python train.py --num_hidden_layers=15 --hidden_size=640 --num_attention_heads=10 --num_key_value_heads=10 --head_dim=64 --intermediate_size=2560 --vocab_size=32000 --hidden_act="gelu" --norm="layernorm" --norm_place="pre" --norm_eps=1e-06 --positions="rope" --rope_theta=10000.0 --rope_fraction=0.25 --qk_norm=false --attn_scale=0.125 --bias="all" --tie_word_embeddings=false --parallel_block=true --init="uniform" --init_std_qkv=0.0177 --init_std_o=0.0177 --init_std_up=0.0177 --init_std_down=0.0 --optimizer="soap_variant" --learning_rate=0.00326 --lr_mult_qkv=0.5 --beta1=0.95 --beta2=0.95 --lr_head=0.0141 --max_grad_norm=1.0 --warmup_steps=200 --schedule="cos" --final_lr_fraction=0.0 --batch_tokens=262144 --max_seq_len=512 --doc_mask=true --train_tokens=753700000 --max_steps=2876 --dataset="wikipedia_en"
Each number is 128 + 32 x the weight over its row's rms, rounded and kept within 0 to 255. Layers, rows and columns count from 0. Numbers have three digits each. The size before them is the row's rms in percent of the matrix's.

# q: layer 2 attention query, 640x640, rms 0.0381, rows 99-127, columns 560-639
# k: layer 2 attention key, 640x640, rms 0.0393, rows 99-127, columns 560-639
# v: layer 2 attention value, 640x640, rms 0.0315, rows 64-116, columns 560-639
# o: layer 2 attention output (transposed), 640x640, rms 0.0594, rows 64-115, columns 560-639
q99 093:187154170085092152143172131100094118156122132140105083186100135129130126060158112160137122118113114139147117124129120142148137147130130117123094138125086202146099068085088083177153144047154171231111149078136065153122111162118149097162053101
k99 105:129084114061186086169202071138111154118132142101126168150131142187136111171154128156100123099149111085099141041146101101111143128093091192105147169092137158146164115106128154102137070074104105167144084176114119113159182072194063194126136126
q100 097:082111128128170097121142132159163160104122132129161124144103083131175146129154121093126136113090093154148147134117073080088174140087129147169146111145098103141144114108189121133125116075127104171129127172119174116125077130155105200086130126
k100 115:103141146157115079101139105068121126086162160101175181085154158147113100073145113148138141119147174173073139147124142072117112120134127187109128158142127139157097157173190142134123152143172135098079148117131138164093090074140115108126133220
q101 089:175143116098167146072169165106090131115101187116120149121181101184121134150164183113158120140106109124043112098139136124091121108098180150141105136165189176108123098042075106125119125102091123152106141103113100120140164099130070095121141164
k101 098:134147166102116119120208146158064121178120165115133077113159125144148161114121119087153105158137078114080094134146174153181151142110103152118162087047091111132176145095130108120094145127163136129191030170144167058153114111100159139090136124
q102 095:132104099147217067104154167111137116117133118110157163111078163127095125113151170126063071170092102142143150132185145084145160151115100166100113159182131107137147132121094170174142140085138098113194097129162129124167141091158126126103149146
k102 109:142163183177147143098098077097157120137072095120121127124130203087083142110143128134092105154138127130091076101118108088131074108118096118118147179194110148096155152091162091148097136128085139104136085118105121122081155122074142157179095095
q103 090:164195107102204111115172060201127097152149066112119131100177153140107148140119131097135168109172154095176141172158124144156179148166161194176158095112183134114111096139105115208106102146111123127059120113166183118118091200133140134143138190
k103 103:162171063041133097207116187142118139095152100066077120113129105094069103127076141121071187161103084103097142189154104143081167139168134096130095140123149131094182164101188139109144164106163110139140143186153103148134185109153150136202121057
q104 090:118087154110155142133118121159139077154169120110123115104121143160077165104134084153131132140195121104158170168069169170168092169117185220160078074122169147169122106079143139102119160160108102158156120114199136133123131109160092063195116097
k104 103:163126097101162111180109114112119108098157127125113050109111160137143098124098131129082143151086083189101166163088130108092122115207154144140062119116153096168108173108112062138135155130121148103141165093082158097154055112118152151127136115
q105 103:147111116110045124116104095073033132140085190133114181154151077125109102115151185163131153130128133101093090128127127120075088119159122106097164078117089140131147156137142110168069204111181157188139140159091119129112101136118140165074117159
k105 118:159104144095159081149178094172119129167164171099101118154130157148142103097142172144067130119154131134101153155139118132128118192141131137121128058136117136117130085144141108128160116126125079197067146172141105097120101119130125135119111159
q106 094:153112126139169145107136141104095090098072181144177090121147132110090149077118144117195114160136103151143129100107078162129116131132143120140143117103149158129123116140104110061160179133135106148138120136107174141129089119154113129103023150
k106 116:185121097143187133106183154129055095077101144133142108138096161143132136162131106060117087178081097159048117176128147083158107163163109147140124147126144137137139112102177083156141117158128119179058105109189149134077148087136123133095134207
q107 094:146138117156123101111124132127122087122121077091144070124084138066093147091060109123170111076164190147168141098127091064121099139166158154119129176100121204136132077137150105123237133201132172087194159149203101134140097138118095135144119174
k107 109:187104082108167074154111109115127090112172158166157132137100153166114099132112158160104100145147118185142137112068095135107100038170126156153139131108173097163147104106156167139159099114146174156102221117112082141082128169105150173080131161
q108 092:135210185108170073119169116138206172113096147075149088135129084080118140124122094117123092191178109156150147060098151131101123155107167133102076140142121143129167108066130132151132058134171117112108066088109169103152131178090101141108147124
k108 099:122118119158105128174127146129085110069098068121074122114123111149186185152170138114164123096087089102073180137116156137168135106076113130146108095176099139103130149180161063139136145135171201089157071141100117077085144088102157108115159088
q109 098:143166108132120161154094170126183119108197096137117110143074139121138131168113087137121139072151138121128100156168169125129118151150101154103162094150088119149052115063207099075124110111173100088083119127160109139080149118155100090121109161
k109 114:120139074122100157163137181118104144159137091182141147164124183182098135124107122137163138106125116115136143110113120180082107161129127142102128109082148087115109094161135113146121169081172102067095164131129110152114136151164171140198159147
q110 093:166121115082171142139153148123121145146177116170133110124162129094102142104156136150102140157143146129081151098145134137086097139105081045151121112159118086133119160104135106114134155113103102145156190087094173132107160101060128181092102153
k110 103:118119096125095132142100154116167111136110152157152149141108103147106120124155133136127162142125141150169112172127073044111115070092174157080087186078086098170064077141149077067125154185130133073103151079150085160118092141067098105076146105
q111 095:165126075149111134137098156149043140074145139148075103134147184122157110095155154139122144127141119154103109148140128123166117144090105097141110155186106143125099195107114084171116171148120162087122107082131125168140082131098190067131168090
k111 101:136112108120150124128161160074142126127099179097129128086134087086110132094111144165134177106142154150143087094128109075103083116135130122138130086129125108124129112083085133121083125155093161134141122187171122102138118170121152130152118171
q112 100:129195117091175201099117142198142153214095111107079110130132182099061126111155124169155152107119148123147098166104144106131195125109124140101150131132162099103102115136168134147089141141078112118132149146155171148116133054143095105132085139
k112 114:121092133094160121171119110120111116103146124139154122085147092170122127150096121120090170113137133134053125154134162107120133117145108094143072131193106098098114119181080104150110195075154059166081105108137142142103088133176103138138056174
q113 083:192127160176068115133118194084127159115116131137089135103137088119111123105142083128147099140120178099074123128045115156116166151105148092128072165109154178114127154121139156149137144133114167080218121101088089127100113105155115111104094063
k113 092:069153115169125135151146147102096146137151144144146171111095127134150141141170146119159136130129083120142133083166117150081072136131142148095101116085080129179118109118182153105137064153111171116137122085153175115183076134140122143148124144
q114 096:137124138096171144158155101101144119095153136150139107131169076121108152153113120148056155107149228166118125233069121098115126152160098162157185105130122106176127140106127140153146145161117181118070158162177143143073110157140116139120133171
k114 112:162110074102121154201128162131187118130174141114114081122149148090150147103118172178079162137099130210151151163098063162104137128236113103108122155084137087145099101148154099082132164146141116125129163120128109086182119131126170100164132179
q115 098:082159107103051104133104115101101126140178098140138209122173115080187110113090170133097109173076145085099131125129142129125097116153162114157112124135081066119150203091116113133102182160134148100175170157104130125161150173152112144072110116
k115 110:106141178143142105162061180113181136161135136185153144132143086120097188135134125168181158116135156191165133139130113106112103112106174099123118100095096094137059059157120135097161113152131149072146143186166128160172120128117144076098118174
q116 093:113131148143166090085136170098169080169123167136109124158193091095109158125135090100174126105143122130103061169119166155077093172127209168159139088111097174169126092117088107131099101134154204134127067046134074131146149138112168109183085100
k116 100:150151069128061181163152133164111070069142152105095111155138196160120137108110125125112151101094120144103145132084149130163145200141073166076120151106188146115112210093140108157071136210114171134112093139095162149119107077151150127108122167
q117 098:157129121169145126130097140156102097124099146116160148193101161117088111104102053127172151134145169111078129180115136100108150155150153168104128104094114130150081140072146123090120168164144061201141108149144114117060151089086074124067175094
k117 117:132127115203101096083161149150179141164169132073202134159105139161124130128117112127113186095118145124082145180127061187141113168101107093133116177123171090120071057115143057112109151189140064174109113140133158162115155075116184125174101160
q118 100:150157095149105111154121122114133073122123131171121122150075130132173150136155067110132085150172138141077153100177128161098106131092168048157075139168144194144091135090101156132118117187158165121079125099117098132135173133156137110186197144
k118 107:144097121117135098104146128150154141101105178111060193106054118111147141148136109124085114149102110139141124133079128129140094131055180169146130125111127213132120166098132112181088074186076122105170089150105122092127152132104067206069089095
q119 099:149145138129114121134164125115142164156129134138106103139140069161138110172111142120091051095144064128212142147083079169096077141151138130140097069112166140059125094136143130142123087097101148200109060078062076104128104141134118163149063143
k119 113:131115163120131132183146141093041088113054157137060177111147155120132143136073162098158100122123081145135183120080126114136135165078102152116135173171101153171159136099153105133094095114125125149165054140176110090081192033106201105124124084
q120 097:080100133153115126165088081169123130112109100111114137105153133188150124127162138108116160118090153110048113127154096116119187113074175147167156153087134130150111160146109197094120166134098117093174174109074186151119098154124121128121120098
k120 105:100155148122120103079111144113098111167120091128158126164129095104134180183136133105123164104117088139177060071214083126159187146081181150160149165118168115116137088133208133098172079150116144146096109105139112117169166175106111175175091184
q121 093:157173168107162131089098144116107119109148078099139136125139095097123175098118187140145107153147097201145125096113124083086090136207172123129135085117067195161097090035086117143152131154151205156146174140197135089090167127145131123182069136
k121 105:132149081073176108144100079125117190086153135138107167185117149140139069140152115138158123160091141156131129161115059145126074075185116160127120115112167107123096074122131135136176160168145082111123153132132163141135166142130155155116167159
q122 089:114138147195085112096151121161087139109073106083124118079111112142083090162132102124091148113127128167059099172154175141144175163111084096098209129136120168115171145094165080143111173149087089180108084096122134116132147167176101098118149109
k122 097:126088162080057192087135157100159127136127173138173152125125149127106125130134123092093129085090145144117164140118136169147108149142162140105150134114132117107152112125097158098050113056168157116114130049123126146143134101150146171139120080
q123 105:087151137118114133162165174103159139153105094114114145164116132115149096149121154111115076111029094101102165106077082188156108128132091070169125101144155166134162179216114145178112129096157093144109163061143138146117206112184130104126134103
k123 120:142111109113116114120094144108115115122053091128081153161173079071131110162147112103121148144113078123140079092088176093142134113121110108133155075101081175137163171085128098115189093104081177138147121146151127120102156174131169103156159080
q124 107:139144148102107146163098109069126075075119155141070148112136145104129086149104117122099136111085122106055129135113091165110147116139121146194113126164178118167118143150119125064173167146186107112151126131047116116179074085075107176107115134
k124 128:088104115077104082138155196135151090178126125120139118153120076120139124105184152101157107107106092164097082137172159122130144108099142121150127106116108117162154068117087163075154135135104167054119072165144117090175111143094133124101058140
q125 094:119157112142094112110047094073090076124091143074130136120160121115161165097062118154089144116142150100135149144117090150147146132092117141155098117132123143175131107147129123175149195091181169148127126150109097109202071166092116117145124122
k125 114:130099093091153153097103158100091105124145148155144100148194124101141188123141148162098142114179150137137154125169161095164103171171132083081138155117104189192114148171221179147158140106098072092107170097160154143091124087174120091155167219
q126 103:126128120113059110163089127098114145201150122131069201116084131075138115116129162146102129121100073089114112168107120179113124115096045137179128147114178133094141160153094158085107122088108094114079116120120082177145129137146128134094156101
k126 111:091107175070053124103133198092104110131087090157157102157142116137164115139124130131169172106096073136161135160171124116051087101141134085112123105094088168129114090119067076087162131084198181130136121179151096111134175160097144134172117119
q127 098:184102088064097098150129197088122172073215148126108134141145151109181132162167140137159183171102145149166154213062147157142132105178128113180112138195130091107133149148155074122111113106104162101151154049064152146109119185101071134194127108
k127 111:118133117108105106128169117156114101132105083165091106112085091095182164185191144100136161190133096130120130135141152110076150084089125113152123077059115099108096087032070134170152147195138189139124104174112146130169167155122100064130096153
v64 080:089117092128094090181076156141159127122144134101084161103066148141073119100117099120117096139062150127094113151162114134084124144113099094122158093144062116083197134136153131173164141076105158155124120099143150126151123130167116179074069112
o64 085:146071157115152126167121142144077218142092104173131247085173174125134128117106076104116162146067153104046094134055152141132120126102124203169123098149183096076143122135172100117151177135087093124073122147116093146087154123164096144131107087
v65 077:113125079132122092123128118162136148099070157118136112025096114109169168156105136204103225110124125161151146113141129075165132115109083116167069129144201142150138204118161119117102116178085117123187134207140186124145127106143094102106160103
o65 084:113068131084148173132136092133138138096183149075140111186124135099139130111156144124189111151162125111153067179154112120169139158120118082116150106134110132098165109087184135131116170144146129132082133116141165109057139161106130104078089157
v66 080:134143133148112100168120117089131149135114192081050160125101138123178144149140157136135121195129114116135139112174118114083151124135082119072092125111082153126134128137249146185096151168151173148104170134167118127141113131147128113095140109
o66 087:075161080156165120130134102161130108131101128143139129167165166111096143118183149176127122129110115200140132118178143161086176089135106146143128120099103078185179172130113129135096132092127135137190113127146169135147107100161089149086150094
v67 082:093102148102182120152145131169170193147108138080093084112148151097095162129117109171094113134166163151081177202144107118153138141138130143165141071142120127163173129063173118146144100096124120178060113094209192084151095104155044126153150140
o67 083:105120111122086127062152155102134135182137135098156123093120105191173083114088114131141115164135144160115148089135150167122130117154089149080123067128104180103173094168116100200030085123112147141139141115114085134069097133086145187135164128
v68 077:139144132114124152125114114079126124114115146115054153110114117156115113115190052133133129133111102145183144110208133168209070151128100112108142131134106140106123076115107108157141083131083138080163154132122154114091112139101167168102176068
o68 084:100078157180181123144114086137097088120154152091176140161057189197139114159127194175165178104118047168085154121120108106129125078093081106159111101146132154134096120138113055117108091141116194176173125142118056210177109046118121137195082176
v69 082:160102125141149125086147084196129109144178144114126119067157063148134053103112094128134075122100105089097049102156120114086153088182110119111054128114166072060091099181171113148106129125135127180118110118137135111195161134107118151111174123
o69 088:127130123109109159126080094125141165091160095099157067171154157159084099062112052156157124163079094186076182167170157112134089146087110127164132105140161061137152108158109123154205091140123115140102084149102151146115140114169179073141166096
v70 082:105192093169133145096107116169122148072088147129098074143133120092158079121109106092069159086135154144150141149136153183101110165141178115095096098184079079158123147119171192145183089138154130120146143104126114135072180164147186162132104132
o70 085:166121120137130178114152104122181120148155133145126118130049204086139133223186138174168156107084097139052130129167127042167120167114070101165144117153122088127140200122114116148024080100149139109116142116105091134116151053123070116121156190
v71 086:157131097116113138065128122087122148121121165148149169138144125144189095080137127071097069085143184136170145134105163156111149098162148166117081095061190094162127167115114139117200126163128143157114164073074128117163155190082127174155087179
o71 085:150133138124102099222094119115144111170124123177163075140102082133155121174187146201070125129118189126104113127108108147125121143158086174197124101158045126047145124135081127132136124107123132163139112104144109111056149159103143114111117114
v72 087:179092114124124154151152180136128181105112138147091186167162076129132196115075112160143152125097106161138139124113121157087055149162099127082138126134145159138107102146154109102098120150121140139155149156152139138131114150100126124102122088
o72 088:138108122151155120110131174113170130132108153115182106119163131149186150114101121114170187126169141092145163132152065164094083066151116086112092078105155131133122106168132085089142088132120150144156106120132114143140120127055130211121124136
v73 078:115129121163098101114115130126172113089146096180105109189138146157157137161079131116163112131110075080155181182089192166122157065234125164134154101156156166175134131157061130171143087120158139091150137064181180111097087109099112160148085097
o73 083:130113111140153077141125215099129118150090149063090134055112112134176110128072112180088055121138069118117166108110121085123076156076127104132155153107212123112124177202108117163128114058154174128126096140103091110114128155111169171184152144
v74 078:063125196198122121092107107183118110095153166126136154137164152094085035158149095159100107075126149081097144129125143145134151174135131162106180107155099133114077146121125086124166112124129100102081119086069146071167127107161082086118158082
o74 081:088147106104070152198181061130123086165132049093140165079105156101092083129140153182112093126099097150091165118159137151105159115075188156131090135163148120111184145123124140195099122130053098151129091062181123173162129123143115151139060094
v75 077:145116104114133092129159175129104086125132102108151183119146152160129148111096137155133177131120150131071124162120182150125115125120154139079094116103139109108120191132177139095160188096107050122131131191141098105105134112103070155112138134
o75 082:139142127131158164117083118108167153076127120167180113024152156061151179101192145149091097093129126136176121126139119188121213129146162109130158145147143085114120121115157081084137120078145105122136074099141044140124137145172118155138109132
v76 073:096087109080101165113117134142159177131156101113093224133182104168097147091189101156177075143131151118150166132136143127110103143159132102165105070113048123111153133152087146095108082168145148138097136165107168152125135125145044136123122101
o76 077:104096185131093152186151112138129181128103123147138126179100162125181087178190144094144129150124084130088168174129178089156143126134070138138102141103146137155119156131156190139123082111097141155132103079096086161132106171125158156142131101
v77 083:167111088101118123139161109164135156125160095125151122141118132081129148109100058144118174087167100094081108178127074149085094128162119115160135114036085124112136108107136106147070131125121154122159154072157097138119150099137131097161088098
o77 086:170142140143159078111145141126151107096110120140173176128163146146159076088138154088179144156091120101084119103128127149145127140164051165151098106135104150132126172105111167139086146117134173151075120188071117142093114082113116120102168079
v78 075:171135145120112157141113104109117116130154135174126136132137101141140164156134178105130091138188100100148175138196154133095156104167099112163106133174088138158121110104143122114110089094172154131159142055104131120093144137099107151150108086
o78 080:093147126162109122182150180116148131162154102109139120152149099178126130099116121103124147107115118133146116140180114117103109194126047070122095128098151103130106125199098111115098101137152161146034107158123164133124160154117124104176130124
v79 079:113091169166128120145125131121119118079133119151099138137130164088154113132163088136164108173165159089060170137118110162091093150143122069096135101093125122106124137118106135136182101086138164125144104154153163165109088096167110085062126107
o79 079:116038129134146146135168100149142083119119142169157133091189149111156085086113127123107178217203179162103145096140074116126136194147096141105108102099141085157155106106196090108126156160104158131095133118139163129134086090137074150118097130
v80 076:119080086164140118078093118192120114149095140098147150130161168137129133093149152109055163123118142114096101122129143138098123233120135194151148124101152127127182131111171133167122163123094133143172184178110115086113066163111177152128119135
o80 079:134173105121164134148130073138221170129144189141119122195119094136123098126126148145130168119095097162058122189078143127159140162153108123120148096092086104115094082168113121178189146140104112115081111167118167119131171143117097086118178100
v81 083:101095133138123083190087168145158121120146150119141110189095172125089180102196141085122121154094157175166086113174123112118124139143177162112168130137115125133096100092078138106143191211076145108132144132060069132113128164048101087109032058
o81 087:142164074165104173170088124094096172129134144162077128103098121111143100128163167187081224144126083110085117181085066136122125192086167093120149180122183081112144131131090197126125131178153136139153132132060089130126124147088139103098115116
v82 089:125084134114100110131115127157161205094105120124111156102162114122099098092160102188100156124195145100117108188174064098087120094143125131122133166100136231142068112118152191134144127100093146078132091116134130086171175138133120107128140121
o82 086:100164107126075112112142109173208133168160112145171149152089193168087137139103115090109092065069138140116128153174163162169165163147194129085070113198176138070148130070152143151079141139101075105085129122159115123143114066100072174146110107
v83 082:114158163133115069116177095153156135130081142145168096116125166126154071157173132171148124117149087089134106139112128114134130076125150139151108110134148125121113171142104072154110183116103067110112144142138072152166115151099094089140108137
o83 084:110178114117103183114158137098189115138162056101126177180082099125129091080151164121183096139136126128154086049163127200102093137112099131155089105149124129132149103117128098134083108091045066125152151175083122143110121127112150068183095100
v84 079:117114100132101112104135124074088164139160122140115136100152110104100162150112129128138079156176124128118149151124175171117123157116138105097168137074136100109131179090206128129091060100121149168111139128135109133162091096169144117109130150
o84 081:161176145103128124041125153191090139093157161112130176170168114150155168159099079192157107108163136178069133099141166109127169136148130112106173172119098116120114145153153171102179191115146154138108152070152085133139140111158138157207104092
v85 081:125161114161092119124091171091134134107103097134212128143157175106103097131172142175157197151149140152148123177140103139137145127135137118095126146115138183093108187143120173073181123094104102121150141120071077195183171190144083196155137150
o85 083:143170143157120104106159129156159132124148117091096117153113110066134178057140093087114110141107130105133120121149174151156140133092157146090144150041073111085127140066128118104179112105164139146218137091138109142129130108150122137149128106
v86 076:155067134046104124115154136159150127121152071091106133152076120155117117134129171096110115128134110127108097151105105052125191127124169141123121113120074081151157157159143087133085145155121097112111162109162120126093113104141184113147128113
o86 080:132171079119125093142065185129120127120087148086061151093095150123107099126095072140106126166160100115069132130021067118103134133174146152126154087116168109132136140123109136099183146148148175153098139155083122143072119135122115160144142147
v87 079:113176157151093105174155064086127167186157143105180166091135113100072085110138179066120128126133187159075142159166157104149173124117183133125123149113129143141089148123108130094135135101166114205153128158070125134103140153148123144120138125
o87 082:141143076111113097079132116139103155136167121151193090169082068079097143120098144151094117104126065095155111111150133175104194165116103133154114123172131146103132084104125167121175075135173148134134143078082141130183122130125072088129099059
v88 081:112133153136116109175111097155143173147162147146130137075095118096141112094179211170187096121151133162085111119146125121078156154120101138107106136114114106154140085111110133173165096152135144171073135132142136133172176083190128114141110095
o88 084:133072120135182144096154089166121134161123086092183112162071144073022118135102135131092149146115072081109109092175156174142111114179147133139097097197177113141123112124113144149116111136172117065113133117165180143162101111119137110102116113
v89 089:132139162129161131131125106178099197101135111100168108157110136059147137145149141096148145145148157172096104132153086077100095109119085061130124080142113131133152126170104093157146146129150152101129131167110096129197143087153132114164132085
o89 085:151088201122132147131107094121170135093113123096111192129119188137119076119109118164103186171085125130061120098133125183111114145153114095132103181157143101143111065106142184094114161156077101044115131153130109191126187167117095125104182192
v90 076:111141122119116099079097171108138178103083116138138143122112134129165100109217095079115133173149133169127139185132119069186075160111154147084078084125111154134145155093113125143082124103104166119127122085126102128107145090083139128128141119
o90 080:114114115058158165166154127153122123118166151156108163171146073185120165166082120099128138160053099059125157113153125133098119106151119154118125157177182082158157110131150098149199118123171155088092109138082103156157148102111128126138103146
v91 078:141140154123126114120115107093122143150140083149195159168082134112111198176130161097114074149189111173134113162190115058161155131163101126143057149130110153135138194115174082130105160111182112117164147145163141131116113118167137145117133116
o91 082:138112152117162093098078088154151078137113096153122142108105159122174161068099162176170151153075123108082130129115150155107131200098150102130089124119161141114111140165172120091108126154110110129098138174112186143130160120186104121136164115
v92 075:070109152079143087156148108201092134167206157090135146144106161179081137159162175142094154158131147111118114202196152111114079183095139126155134073123121154112060112108192184101160168120161145210108147123117127152108155064083149093106080109
o92 083:084157073132079109133110138106138168142133138129138190080131155120085144093090131198116086098164127102100111164174151101113141098104133177116159109112202124123147158125110175091159169151153149100093182098203110141122114180120146181158118106
v93 088:077201144152190082118102120067117120124125183113128112145191134174117085074138163175139109148103166155110115137114139117134180123119148102145167099159110154179132134161124130090171176138142142157067173210125169158150109162150108135108087188
o93 087:129151117140000137165117072094118137139080132121162164158159149128141123141157146117064128136128143125123115175166119097121140149076116155146157086158079139193186129106135126107131146118117069102145142095122113125080153117149148157153103115
v94 079:133117123107113185151124128149102148129097183135144103163073132121169144202167178149126150144173162117085135187129154082156138128085109120127107115052098115110104117088114149131141154160144157113089091056095124152124135130117137111103130131
o94 088:070141089134134139164093140153109190159088127105067177165073133063095162178150067113068154157160117143107076170131126099120119110091092108099130150164104168083109101147127093086110160122141115112087125078113116135146146175109129138085102118
v95 083:183132139079203118120131140091123083115110141252068153148136139166175171133105105150140119131095068019140127074095185128212114107172151127136145114097119105149117155112194105174182170127093135148098096140144173103118097114194109187105089123
o95 084:149095105145068103146101121117127100209083188107132134109100144099112174056163115138143120119155131205116108124147105152109134131070128140138155102129122131167173106134138108109146111095113159108155050174127085041117109094152148114172182208
v96 085:130113139134079129192114138169130170130138152073078132135120109160108092154122110135164178136121150164084064111176125114044121124065129080104075150088142158113113085171146157140122135127141172154162119157149100154178149098144089113126132099
o96 086:124122103226174164080135155104088202053119075186206137127154118147085120045087151181155149119102178091160066147140134179169145121191106179102122150163135152167078112112140096129133145119084115113162102084106152162113077140138164090078100126
v97 083:066164151093148043139139117133119169191165091134165125137136102157124153132174098163106114140105212128115096169156089129105136121126158137119161049137147128103116113127136098093092128146147143063141127115092130156174137142136102138109177155
o97 085:113058094113097124130133088108081131058133111080169115131144158086136127092117113110076109157104143138156145116102122153159147135141180114105145177172115112132156178118170172120121193083130164139113130075159111117134178139120146131113097069
v98 079:156101112106130129109143134094169164120137138174101066119102092173134139107075097125144119223136055152162179039098117134178137142127098111121101173112064075149130173147097142121125095111104146063065156109139133140111152139113148070083099191
o98 085:147142119128168117093114181165135087100153169128096135123128100148136162082113132096087130104176113175169132111112154103115069116106133130129076105122111150127148159105128159110151130113099142148117211179145172122097106142128099182151181173
v99 084:082162116149147159121144191176127095085102094057133140157145113085079089167213142106134179096111135176099102068139083144097143100128142108182134120139070120084110111092101149086110120124182143088091108150107167072140156129149123105175112081
o99 091:137147123110089137154179136134144118118118113115153152137073163131135115176141160107121153208082101125109141141114170144172131137161089086119108184148168125073140161165155116180132141105139095147100123113120152189136111133138102162123133153
v100 081:108127136165098097129135115115176105184113117130133151115155130126113106119101089153139093109111119123054118146120137131122120127107112177146115131147118063176136138090154154095107138089142203146104141089108203087141129132203116133138125217
o100 086:130134137129163137147168080142126137134178158138134105142063148140169105108150084082152160124142144109127139137118146090148164137144113128127081082101137160115146107129111098136132145091058111133166113158162187117142155157145131120141101097
v101 081:120090117113096154103168116121135124116128128169078099167131094121128117195103155196079119100132102098105129149095122148087125098135146068127117124091150096114152123160078134164132165199118159092109104102156151162148117120122158174086121120
o101 089:062129131153112085159067152142151138168124118112090156182138164122105154137097146189134129112161103094119145128088126187105128125066072146152146157090133113208140095144130107075143150110059175135153132157145082114153134138118144109074164097
v102 078:079098119028118141108167121145155156182135188128106125157100149158112116159090075153101147148110163117166088086092134163121118125126130128174083128163169128128150089085110122138187140129147125144126113115125141098144165124189121163129129169
o102 083:183089053171171087108175134154137105160192125151162065114118076145104192057090148143158147115112170135187101150091075144147118139137107192059145105198059110129161124145149095141102134138121140090200086073157172091074115150156148138074164186
v103 078:173163173094174140132172084158143110088157167179132079075106155144173134096124126163070185145062108094150173085130189084163181112115100119082168128167163151126123113104107105134128212110079086143153071143119098160150103147155124068100113127
o103 085:142116026139134089124151122143140145141123110121092125106143145132129133162133103127110088083190134162143140131083089150067106145152136155157161162179149147145166151119124166194144122055092181104076105123126107076176094131104140115160110133
v104 084:105141099147071212167121153121113124159127096084135121109102154128088081095148101114178193123148121083113133099151139075140090132080136135105136145077163161084071105125154138094071083103158135156153161149070116114113094147136128137090118157
o104 087:114133111167113117103178097185157094128102134161129140195119176163138135161116130082116121104138131076086109121128128136123139175148166114143138142140113169149142128144104095174183123124111097079173106101131167144105191112172029107080104122
v105 078:165093144203155148129106097131168124146147114088138092113085122121121122070150133117105182123119133094142149135156191149128091142108097154077131147170098135101086125135110154106091126113144073090201104153081133145166141082175170077053148018
o105 082:118161086157110132135199086171136123137101062110190174133133207077092029177100120071119099200086116128146125143168148167107160179180179137192173103159089135109095160129136133139111090114081132092120116100123131094132098206126106094093109122
v106 084:152096062132110105151131104182072071093144110110140138137117130158169084102169090115123062145090140091108179164093150149130125188150108117121135127150089092151175174143117169154176125119180111123070114133163142202135142098096150133152135166
o106 089:084159111121163103183107093082136144153108141081129198087105154107122120120115119162131184114162165148114163089147115123102118182124064124166115137101113117110200130178138082096104026160101038156089131107187106164129100126083046117108133153
v107 085:126093107065091135144156151179156167157107153154157091160139108112130151138166122091121081152165128162126102147113082131129125083091141108147149118116061149102118137071096088080106108101128124101130066134122141111160133084109120090106091154
o107 083:166140131079174163082099105123132155136081148131168086154134163149141098145053114149153086140090141119134112160121170126107131115087176161151123134158183063100121134157133147127138112123207100118129122111137132195149172162106199156098083190
v108 081:166111148080095098146117174093160154138103141110105181141150116121141106078135146100185180127181205143078132151174100116157143107122159129092099107131075149133080136135139094114073166135135118154088133169150122117106158187158121154119132189
o108 083:130177118155103137103104113190142113128174160153089065173126115092119169082033148121157121142115147142099128102112148132076130165175096176128046116078146086091066135131080099134106124134165179082161172120127140092167130192139104172134183089
v109 072:145120126172177127099079103093122101162151123152093114171111128122173118130144168189115160076144104174094110162130089103175095112180130136086070133092134142174081112128157095122152107120147124066162121151146177117157000075193131146118142094
o109 078:127106163146157105124166086179146106129121172099134076136088179068127208081136136121167122178166112108215117138113110164149141162163133150138136099138108080112115140152076113097159072171167094131147164116151111115113138120100109061107106176
v110 077:094126147119157149140125127189109123105091185127148155191101168088095156190141097120146117130159116111149075106105183100097134075068143146131119154162176155137106153100080122127108149188102110069073151102157110131104101091078149167129137112
o110 082:185192091066132134108103103115063090172084128126110107159196153136133124077113167135101147180059181125107176151119131103142148139196133038150134155148131127116105150104143145100203151099102115112174091162135138146170110149193139143107109114
v111 085:156152151139160105129113133167143163088147156129140103108121104124144072096111129097164118166100172147101163127057186125107144103170135164172152062117165132123164157106091105067160184139192093129058089107107146130158141031178107094131145102
o111 088:087069161096122159076078092137108114130099126091168129109128198110175142140162155131161095173047220133161148100108116142144139166124135117157138135169144118073094164103138103186122133074147105168131114135130181112109117124129145130115123060
v112 081:116162142084130143082130083118135110164097092169145131110128088144149185103080090121118136182053075075147132080193171128111097118144084176085175141138106086138113117154130103126095160122105126167107116109155072134122126183149104138109130149
o112 084:116164165131120166116130112117147143154084176137165081152084080198138124097145122103116169072177143108164100069139132149112110116094070137149144068119090111168068158118091138145141101159164142165156126166090110132160125109082097086128186155
v113 084:082121092087160175161098125122137112154117129169110122045070120110125156093175115218170156137112146139134167046104111144149163164145069149087121099126130160072148094101151155169113133125170168087111112163078093142108139163117122141142135144
o113 085:126107139112092126164130106159150121137126216124098146191138130107122147151155134112096080070187118117174128073073102148079132146130152136133116165160128153207142161075197183139136188121152160098105133096169126153133180146132074144120082084
v114 080:114175188147099115142221110114088140111174148150067080148146160190111127088102184120146139121105111155131143131165163131118127174140085147185179132138137084192114074160126167140139112181156118203140145154147117117172069130157128083165140140
o114 085:149110120125121133071156136125085145126114158166173095202132176101120108071084082226132133079065160155161088109131186134178189150129146159134139067120154174134135090134134192131134159126110096171138174148174144167122113167112168085154114122
v115 082:157029073105111140134143116108173096174133137179156123100123082130124169119097154124144045208096208098169097086125097127150119089125115143175089122141118185123136150072144092093102097100148185169124132113122089094113151106111040184169162188
o115 086:146116126090116074130123141171163132095056176181098076137154138176092130174162122124171101094164154107107127169074095129153075107133172141132121109133184127114081217193143115096126150135155108125150141149101141122145150149126184162110134147
v116 081:218068093122171147106110156103132152111123116139154072161072066111115104171090101084139111178073092197175169176108201175104127045136137090174118128100082069125158124122104177070091147128154183155121104124135069150088136076053171141111103149